{
  "n_layer": 11,
  "d_model": 512,
  "n_head": 8,
  "n_kv_head": 8,
  "head_dim": 64,
  "d_mlp": 1344,
  "vocab_size": 16384,
  "activation": "geglu",
  "norm": "rmsnorm",
  "norm_place": "pre",
  "norm_eps": 1e-05,
  "positions": "rope",
  "rope_base": 10000.0,
  "rope_fraction": 1.0,
  "qk_norm": false,
  "attn_scale": 0.125,
  "bias": "none",
  "tie_embeddings": false,
  "parallel_block": false,
  "extras": ["capped logits"],
  "init": "normal",
  "init_std_qkv": 0.0506,
  "init_std_o": 0.0506,
  "init_std_up": 0.0506,
  "init_std_down": 0.0312,
  "optimizer": "muon_variant",
  "lr": 0.00422,
  "beta1": 0.93,
  "weight_decay": 0.0,
  "lr_head": 0.00576,
  "grad_clip": 2.0,
  "warmup_steps": 200,
  "schedule": "cos",
  "final_lr_fraction": 0.1,
  "batch_tokens": [65536, 131072, 196608],
  "seq_len": 1024,
  "doc_mask": true,
  "train_tokens": 1158000000,
  "steps": 9525,
  "dataset": "wikipedia_en"
}
Each number is 128 + 24 x the weight over its row's rms, rounded and kept within 0 to 255. Layers, rows and columns count from 0. The size above them is the row's rms in percent of the matrix's.

# layer 8 attention query, 512x512, rms 0.0557, rows 93-105, columns 128-255
size [114 113 120  61  71  63  70  77  73  72  81  79  81]
[[137  79 111 109 148 122 132  92 121 134  83 124 122 169  98 137  94 147 126 153 167  80 117 174 164 145 126 106 123 119 168 117 143 119 187 163 135 137 116 103 117 163 133 124  90 112 161 134  96 143 124 147  84 161 162 105  93 128 137 124 136 120 141 161 124 125 116 103 111 141 153  87 101 144 147  99 107  97 135 153 167  97 122 122 115 126 100 114  95 129 130 133 165 106 167 152 200 122 123 140 138 135 127 137  91 127  84 123 100 117  98 121 134 123 125 132 139 148 131 115 149 111 149 120  94 153 112 123]
 [115 120 114 137 179 142  92  97 133 188 128  91 123  87 123 134 100 171 147 157 187 125 142 147 147 124 138 166 110 101 123 106  97  94 149 121 130 132  99 144 141 130 119 119 152 138 130 142  99  98 148 161 101 126 154 113 121 150  97 135  84 167 136 126 118 102 184 165 135 157 136 115  96 101 140  99 122 103  88 115 157 122 163  84 150 121 148  95 139 151 125 136 135 114  75 124 184 127 140 144 135 128 115 137 153 171 108 157 125 162 152  89 163 151 141 171 115 161 163 148 140 125 122  90 129 163 144 140]
 [124 121  84 139 122 161  84 131 142 141 133  61 112 154 156 150  88 145 127 131 151 102 133 100 170 160 135  76 141 129 137 153 113 162 109 119 134 110 119 155 119 166 117 131 117 123 140 108 183 172 141  82 153 153 153 105 138  97 108 133 177 107 141 117 149 136 124 109 127 140 109 138 138 133 161 104 133 146 115 147 159 112 111 141 118 132 114 134 115 117 112 129 138 145 138 149 131 130 152 122 144 177 131 117 137 136 134 148 132  89 108 114 151 114 109 100 138 115 121 156 119 121 145 130 100 155 102 153]
 [174 152 192  98 145 106  48  98  79  83 146 119 127 158 100 127 174 164 143 131 138 112 128 156 157 159 126 138 140  95 143 109  95  77 124 102  88 127 105 141 120 106 122 123 190 149 145 145 134 115 149  92 155  64  88 162 131 145 125 161 128 143 127 148 148 176 140 130 117 143 149 142  80 105 108 143 186 106 151 108 144 164 138 121 128 147 118 106  94 136 127 101  99 159 133 134 126 100 115 158 131 165 128 135 124 137  83 116 117 143  99 149 125 131 137 134 151 159 175 145 131 151 151 132 162 129 152 111]
 [129 158 159 118 164 142 124 133 155 153 136  87 108 134 111 167 114 120 116 122 146  93  84 114 145  95 151 117 124 163 151 134 137 148 101 151  93 148 137 108 131 138 127 141 111 126 109 134 157 183 126 134 147 122 160 162 143 124 132 127 115 101 106 132 147 153 131 143  91 101 131 153 128 149 142 143 101 148  99  98 164 114 100  64  88  91 111 118 126 123 121 124 126 186 109 140 159  85 108 148 110 133 148 104 120 116  93 129  82 121 118 143 114 102 132 103 119 114 119 108 136 147 146 109 106 139 126 130]
 [142 127 157  93 161 194 119  96 128 115 145 127 128 133 127 111 128 142  86  96 113  72 123  81 140 134 140 155 121 156 127  98 151 111  88 154 121 123 119 165 104 137 151 128 109 108 140 129 156 150 104 116 156 110 143 143 129 112 138 130 121 139 133 142  85 136 140 105  92 140 106 129 118 153  99 135 159  97 126 149 141 124 110 120  94 108 135 163  75 143 145 120 123 122 103  86 104 142 101  94  80 127 109 134 143 125  91 129 132  90 125 113 134 101  55 146 126 132 124 108 151  93 153 110 127 170 117 144]
 [143 150 164 146 134 144 157 123 115 127 150  91 120 123 129 161 132 103 149 138 131  93 111 129 164 121 117 184 136 134 160 112  94 114  99 133  71 123 120 103 104 145  98 159  89  94 142  70 144 101 138 152 112 146 140 150 102 181  87 151 159 143  91 136  87 132  98 160 104 150 135 165 130 125 101 113 146 123 104 131 132 134 150 162 123 115 154 163 163 182 122 146 128 119 105  96  95  75 121  97 147 119 170 145 159 153 113 105  98 104 113 119 129 112 125 137 129 137  92 137 117 115 152 114 105  97 145 113]
 [115 112 139 133 123 141 128 122 134 126 186  68 143 121 133 165 121 174 106 122  98  91 172 141 109 133 139 131 112 149 130 135 145 183 117 169 104 149 103 131 109 118 154 124 113 135 100 101 183 117 104  95 166 120 155 134 107 144 106 122  89 155 159 145 142 106 127 148 116 129  90 142 137 169  86 130 145 128 106 125 110 137 138 141 118 132  96 152  94 123 108  86 115  97 136 133 134 119  88 135  74 113 162 122 194  75 106 123  76 126 120 147 119 109 106 120 134 137 114  94 123 148 121 107  71  84 112  94]
 [155 129 133 169 120 147 111  60 129 149 114 145 166 129 129  45 124 117 104 105 116 125 170 129 125 137 105  98 108 139 129 132 149 129 124 106 138 151 155  91 122 137 119 112 124 116 166 143  99 148 142 133  94 171 162 116 143 118 107 161 108 146 163  96 141 187 190 161 147  90 139 117  74 129 178 118 100  78 147 137 175 158 120 136 151 147 154 102 123 103 136 102 131 124 117 127 143 116 161 124 155 137 126 126  89 147 139 103 129 116  88 147 145 133 119 138 188 162 163 132 100 133 130 140  98 104 134 121]
 [120 184  65 139 116 146  93 114 121 157 114 149 119 113 130 121 102 162 157 136 144  92 128 148  96 125 130 129 110 128 129 140 109 115 141  92 135 119 117  87 111 123 110 133 135 138  97 122 145 153 150 152 149 129 131 118 161 170 139 147 110  97 122 122 134 129 148 127 157 107 112 124 129 154 121  91 113  83 126  97 139 142 130 120  93 137 134 104 143 142 141  94 139 156 183 135 131 110 176 149 165 144 132  96  89 133 101  96 109 128 126 104 124  93 146 121 143 104 128 138  96 110 151  91  92 158 117 158]
 [126 123  95  63 114 125 109 133 105 138 157 122 114 120 162 150 102 145 109 128 109  87 119 111 104 128 133 140 122 162 135 168 132 146 129 177 140 153 128 157 116 114 109 154 139  83 121 131 115 116 127 119 163 136 156 165 143 162 132  98 126 111 140 143 122 149  86 135 121 127 156 101 151 135  75 130 120 109 130 125 123 149 116 129  68 123 132 155 133 147 105 126 114 147 135 103 108 119 147 125 122 135 161 157 154 119 152 146 150 152  96 156 128 133 152 153 129 109  96 118 156 152 128 131  82 116 146 130]
 [145 133 141 122 147 152 158 133 167 100  94 133 141 102 124  80 124 114 105 168 111 133 130 120 131 128 117 124 131 149 131 135 161 145  89 117 177 148 169 122 139 135 118 152 155 109 161 143  95 132 134 148 115 115 133 116  85 112 134 124 130  96 147 138 161 110 143 145 118 125 130  96 110 113 176 126  71 168 152 127 134 113 136 122 153 126 153 127 144 143 115 166 108 119  96 132  73 168 104 152 132 132 155 147 135 124 142 133 150  82 141 133 153 151 111 161  95 129 107 137 106 122 127 127 119 176 120 103]
 [143 139 117 139 137 103 161  93 147 126 159  95 110 124 164 126 129 113 123 138 163 110 115 110 124 110 179 163 137 125 111 126 162 113 151 140 110 138  92 120 120 178 122 129 164 129  91 146 126 107 118 140 137 110 126 139 145 142 116 129 139 138 120 151 163 143 112  77 140 118 163 148 128 164 130 162 140  72 101 120 130 148 149 119 146 127 117 111 117 162 144 106 104 135 152 117 116  98 156 126 147 152  78 110 153 127 149 164 120 113 138 112 121  94 125 136 106 141 148 140 113 132 185 118 153 117 172 162]]
# layer 8 attention key, 512x512, rms 0.0567, rows 93-104, columns 128-255
size [112 114 119  63  61  65  65  64  72  67  79  74]
[[129 129  84  97 109 120 131 116 113 128 138 117 117 171 137 140 123 152 146 140 132 125 164 164 114 153 102 119 140 129 136 144 135 121 119 149 121 127 131 182 181 121 155 142 123 123 141 113 115 132 130 174 138 160 159  79 154 126 166 125 153 132 104 107  92 112 100 125 167 104 162 155 131 136 198 137  99 146 140 152 162 144  71 124  69 156 113 112 123 165 115 156 128 136 131 118 150 139 179 146 103 159 119 130 108 137  75 119 126 160 144 166 110 128  82 129 173 106 151 111 115 111 164 131 113 128 126 161]
 [115 148 144 125 131 157 129 100 132 155 135  64 112 116 186 131 117 142 190 150 171 153 118 134 125 104 109 154 102 170 117 147 135 107 158  91 147 139 133  94 114  93 130 146 137  75 153 132  94 164 152 189 103 120  94 115 129 108 114 151 118 131 126 132 117 129 123 139  79  84 104 137 112 151 121 147  98 156 129  84 122 104 143 112 133 120 137  99 149 100 144 165 117 132 124  89 109 126 138 108 140 159 104 118  79 162 127  95 123 112  88 122 155 125 128 176 113 127 118 123 127 122 141 124 101 156  92 123]
 [114 150 121 143 153 151 128 156 119 180 121 137 108 169  90 145 115 135 105 124 122 103  71 121 144 173 158 129 161 124 164 171 126 125 146  85 154 109 149 137 153 124 124 117 118 125  98 138  99  97 118 103  70 130 151 153 159  86 151 126 124 112 134 114  93 149 131 143  85 120 118 136 131 165 175  81 131  97 157 106 152 110 144 128  82 111 138 127 117 138  97 151 137 104 134 126 114 138  97 145 121 135 147 113 132 167 167 157 142 110 155 159 166 133 131 151 124 113 120 163 145 129 166 173 126 149 158 131]
 [155 141  70 150 137 142 130 107 154 160 146 150 146 106 175 159 110 127 106 110 107 154 116 101 129 133  62 125 179 161 124 105 134 102 142 131 147 134 133 115 200 134 114 137 121 137 154 113 144 139  94 151  80 134 163 127 144 140 129 139 105 107 133 140 152 137 125 153 122 126 127 132 139 136 136  90  96 115 153 173 140 138 106 103 144 153 131 168 100 130 132 109 135 135 133 144 119 162 145 103 135  64 145 130 128 103 140 146 139 130 109 139 142  97 135 114 118 105 139 148  84 158 102 129 124 115 128 160]
 [138 109 115 104 179 133  96 103 142  67 145 122 136 140 141 116 130  96 114 102 136  93 111 133 101 146 132 159 134 122  96 142 143 107 122  90 145 124 111 151  94 175 133 189  95 127 156 124 142 110 146 130 150  82 120 101 130 108 138 104 127 147 127 122 138 141 141 125 172 100 126 108 116 161 174 105 109 131 123 108  89 123 122 156 104 157 173  93 138 124 133 177 146 118 129 117  71  95 118 149 165  98 132 161 129 129 118 102 111 122 158  78 130 120 117 159 137 153 118 162 151 118 109 161 140 119 102 114]
 [ 88  99 165 121 158 136 149 121  84 126 125 129 152 105 126 136 127 120 117 117 149 142 132 115 129 172 120 156 140 148 101 178 121 118 136 111  85 114 144 110 108 133 103  89 122 120 116 124 191  94 137 138 124 132 115 144 155 124 143 127  85 114 108 149 131 137 186 111 134 105 115  79  91 140 146 100 139 170 116 172 112  89 138  97 115 168 121 146 147 118 151 137 141 118 169 151  81 143 115 124 161 139 120 105 103 137 167  96 122  92 120 106 146 194 130 111 137 177 142 125 120 169 118 123 103  99 138 145]
 [138 145 111 149 138 130 115 143 128 106 124 164 170 159 143 127 140 149 132 109 131 109 137 123 153 128 105 118  95 124 103 147 112 168 135 106 111 139 152 131 139  92 109 120 134 108  96 159 145 105 125 113 170 101 112 160 122 135 149 100 127  94 155 119 142 115 123 107 131  85 111 147 120 135 103 191 125 126 142 156 150 174 122 137 112 126 121 136 133 159 142  90 146 119  69 120 138 142 119 109  62 145  76 126 132 130 158 122 160 128 136 143 132 140 140 107 168 157 171 118 128 120  94 131 133 119 132  79]
 [134 144 178 127 147 167  77 112 131 148 100  84 112 157 146 136  89 123 140 126 111 124 100 119 106 133 115 136 123 133  98 129 117 115 110 121 147 154 158 117 123 141 148 147 130  65  67 152 106 133 177 138 115  98 113 112 122 108 156 148 116 117 177 125 115 130  95  84 131  77 139 150  90 122 124 153 157 141 101 150 115 123 140  95  77 128 140 132 118 167 123 115 125 144 101 167 120  95 103 103 122 141  90 121 131 108  93 143 136 101 112 139 120 109 151 147 117 123 101 143 149 157  90 119 127 143 177 138]
 [177 137 115 138 140 128 178 158 130 133 113 103 114 178 123 158  98 155 116 147 108 121 124  94 171 141 101 126 146 121 117 149 143 125 165 133 107 114  86 158 153 151 141  83 123 132 164 119 161 153 125 173 102 131  98 100 137 102 115 121 179 127 115 157 149 144  77 108 108 142 126  97 109  77 127  86 143 103 163 108 113  98 163  93 142 161 141 132 140 141  90 162  99 113 133 126 151 123 137 157 150 117 148 153 128 138 132 124 149 139 116 157 148 118  87 119 135 138 142 109 102 122 136  83 163 110 142 146]
 [137 146 175 127 150 126 113 120 100 122 110 149 138 165 155 147 129  78  95 132  94 105 108 107 103 101 137 121 135 167 113 115 106 104  78 139 134 121 128 165 151 139 194  95 131 103 142 176 145 132 146 157  87  99 112 119 138 136 140 134 141 107 112 132 115 109 151 124 122 110 183  97 138 135 131 124 133 110 188 144 123 115 150 112 112 103 129 153 165 148  91 118 110  82 121 124 128  96 135 137  99 120  98 139 144 131 172 101 114 159 121 130 122  97  93 148 159 147 111 140  92 118 105 123 108 144 163 139]
 [139 159 128 184 158 147  85 129 152 158 109 183 132 142 124 130 126  87 107 113 122 108  97  81 112 130 126  94 155 124 161 104 142 157 114 110 178  96 147 149 113 112 150 137 187 111  92 155 129 164 112  84 151 113  97 170 115 111 111 138 120 131 158 127 134 117 152 151 126  88  97 149 114 141 107 134 117 138 130 148 103 105 172 127 129 102 121 170 151 154 116  73 122 114 128 149 165 115 184 105 156 110  83 101 131  90 107 132 127 127 129 143 113  89 172 150 131 135 116 142 113 151  73 106 146 181 144 164]
 [105 127 142 126 126 133  85 126  96 125 158 128 110 132 125 190 140 140 164 117 153 153 129 164 131 141 136 101 175 132 131 115 126 134 133 166 121 117 106  87 105 147  80 138 146 152 152  83 169 155 144  89 151 133 128 160 133 185 108 106 135 112 118 105 123  94  62 130 145 133 142 136 126  95 136 105 145 146 105 116 157 119 114  94 143  85 121 106  93 162 148 170 161 142 102  96 145 132 154 142 144 127 149 134 104 158 114 132 138 143 156  56 172 113 106 167 116 104 137 101 151 154 126 126 153  97 169 118]]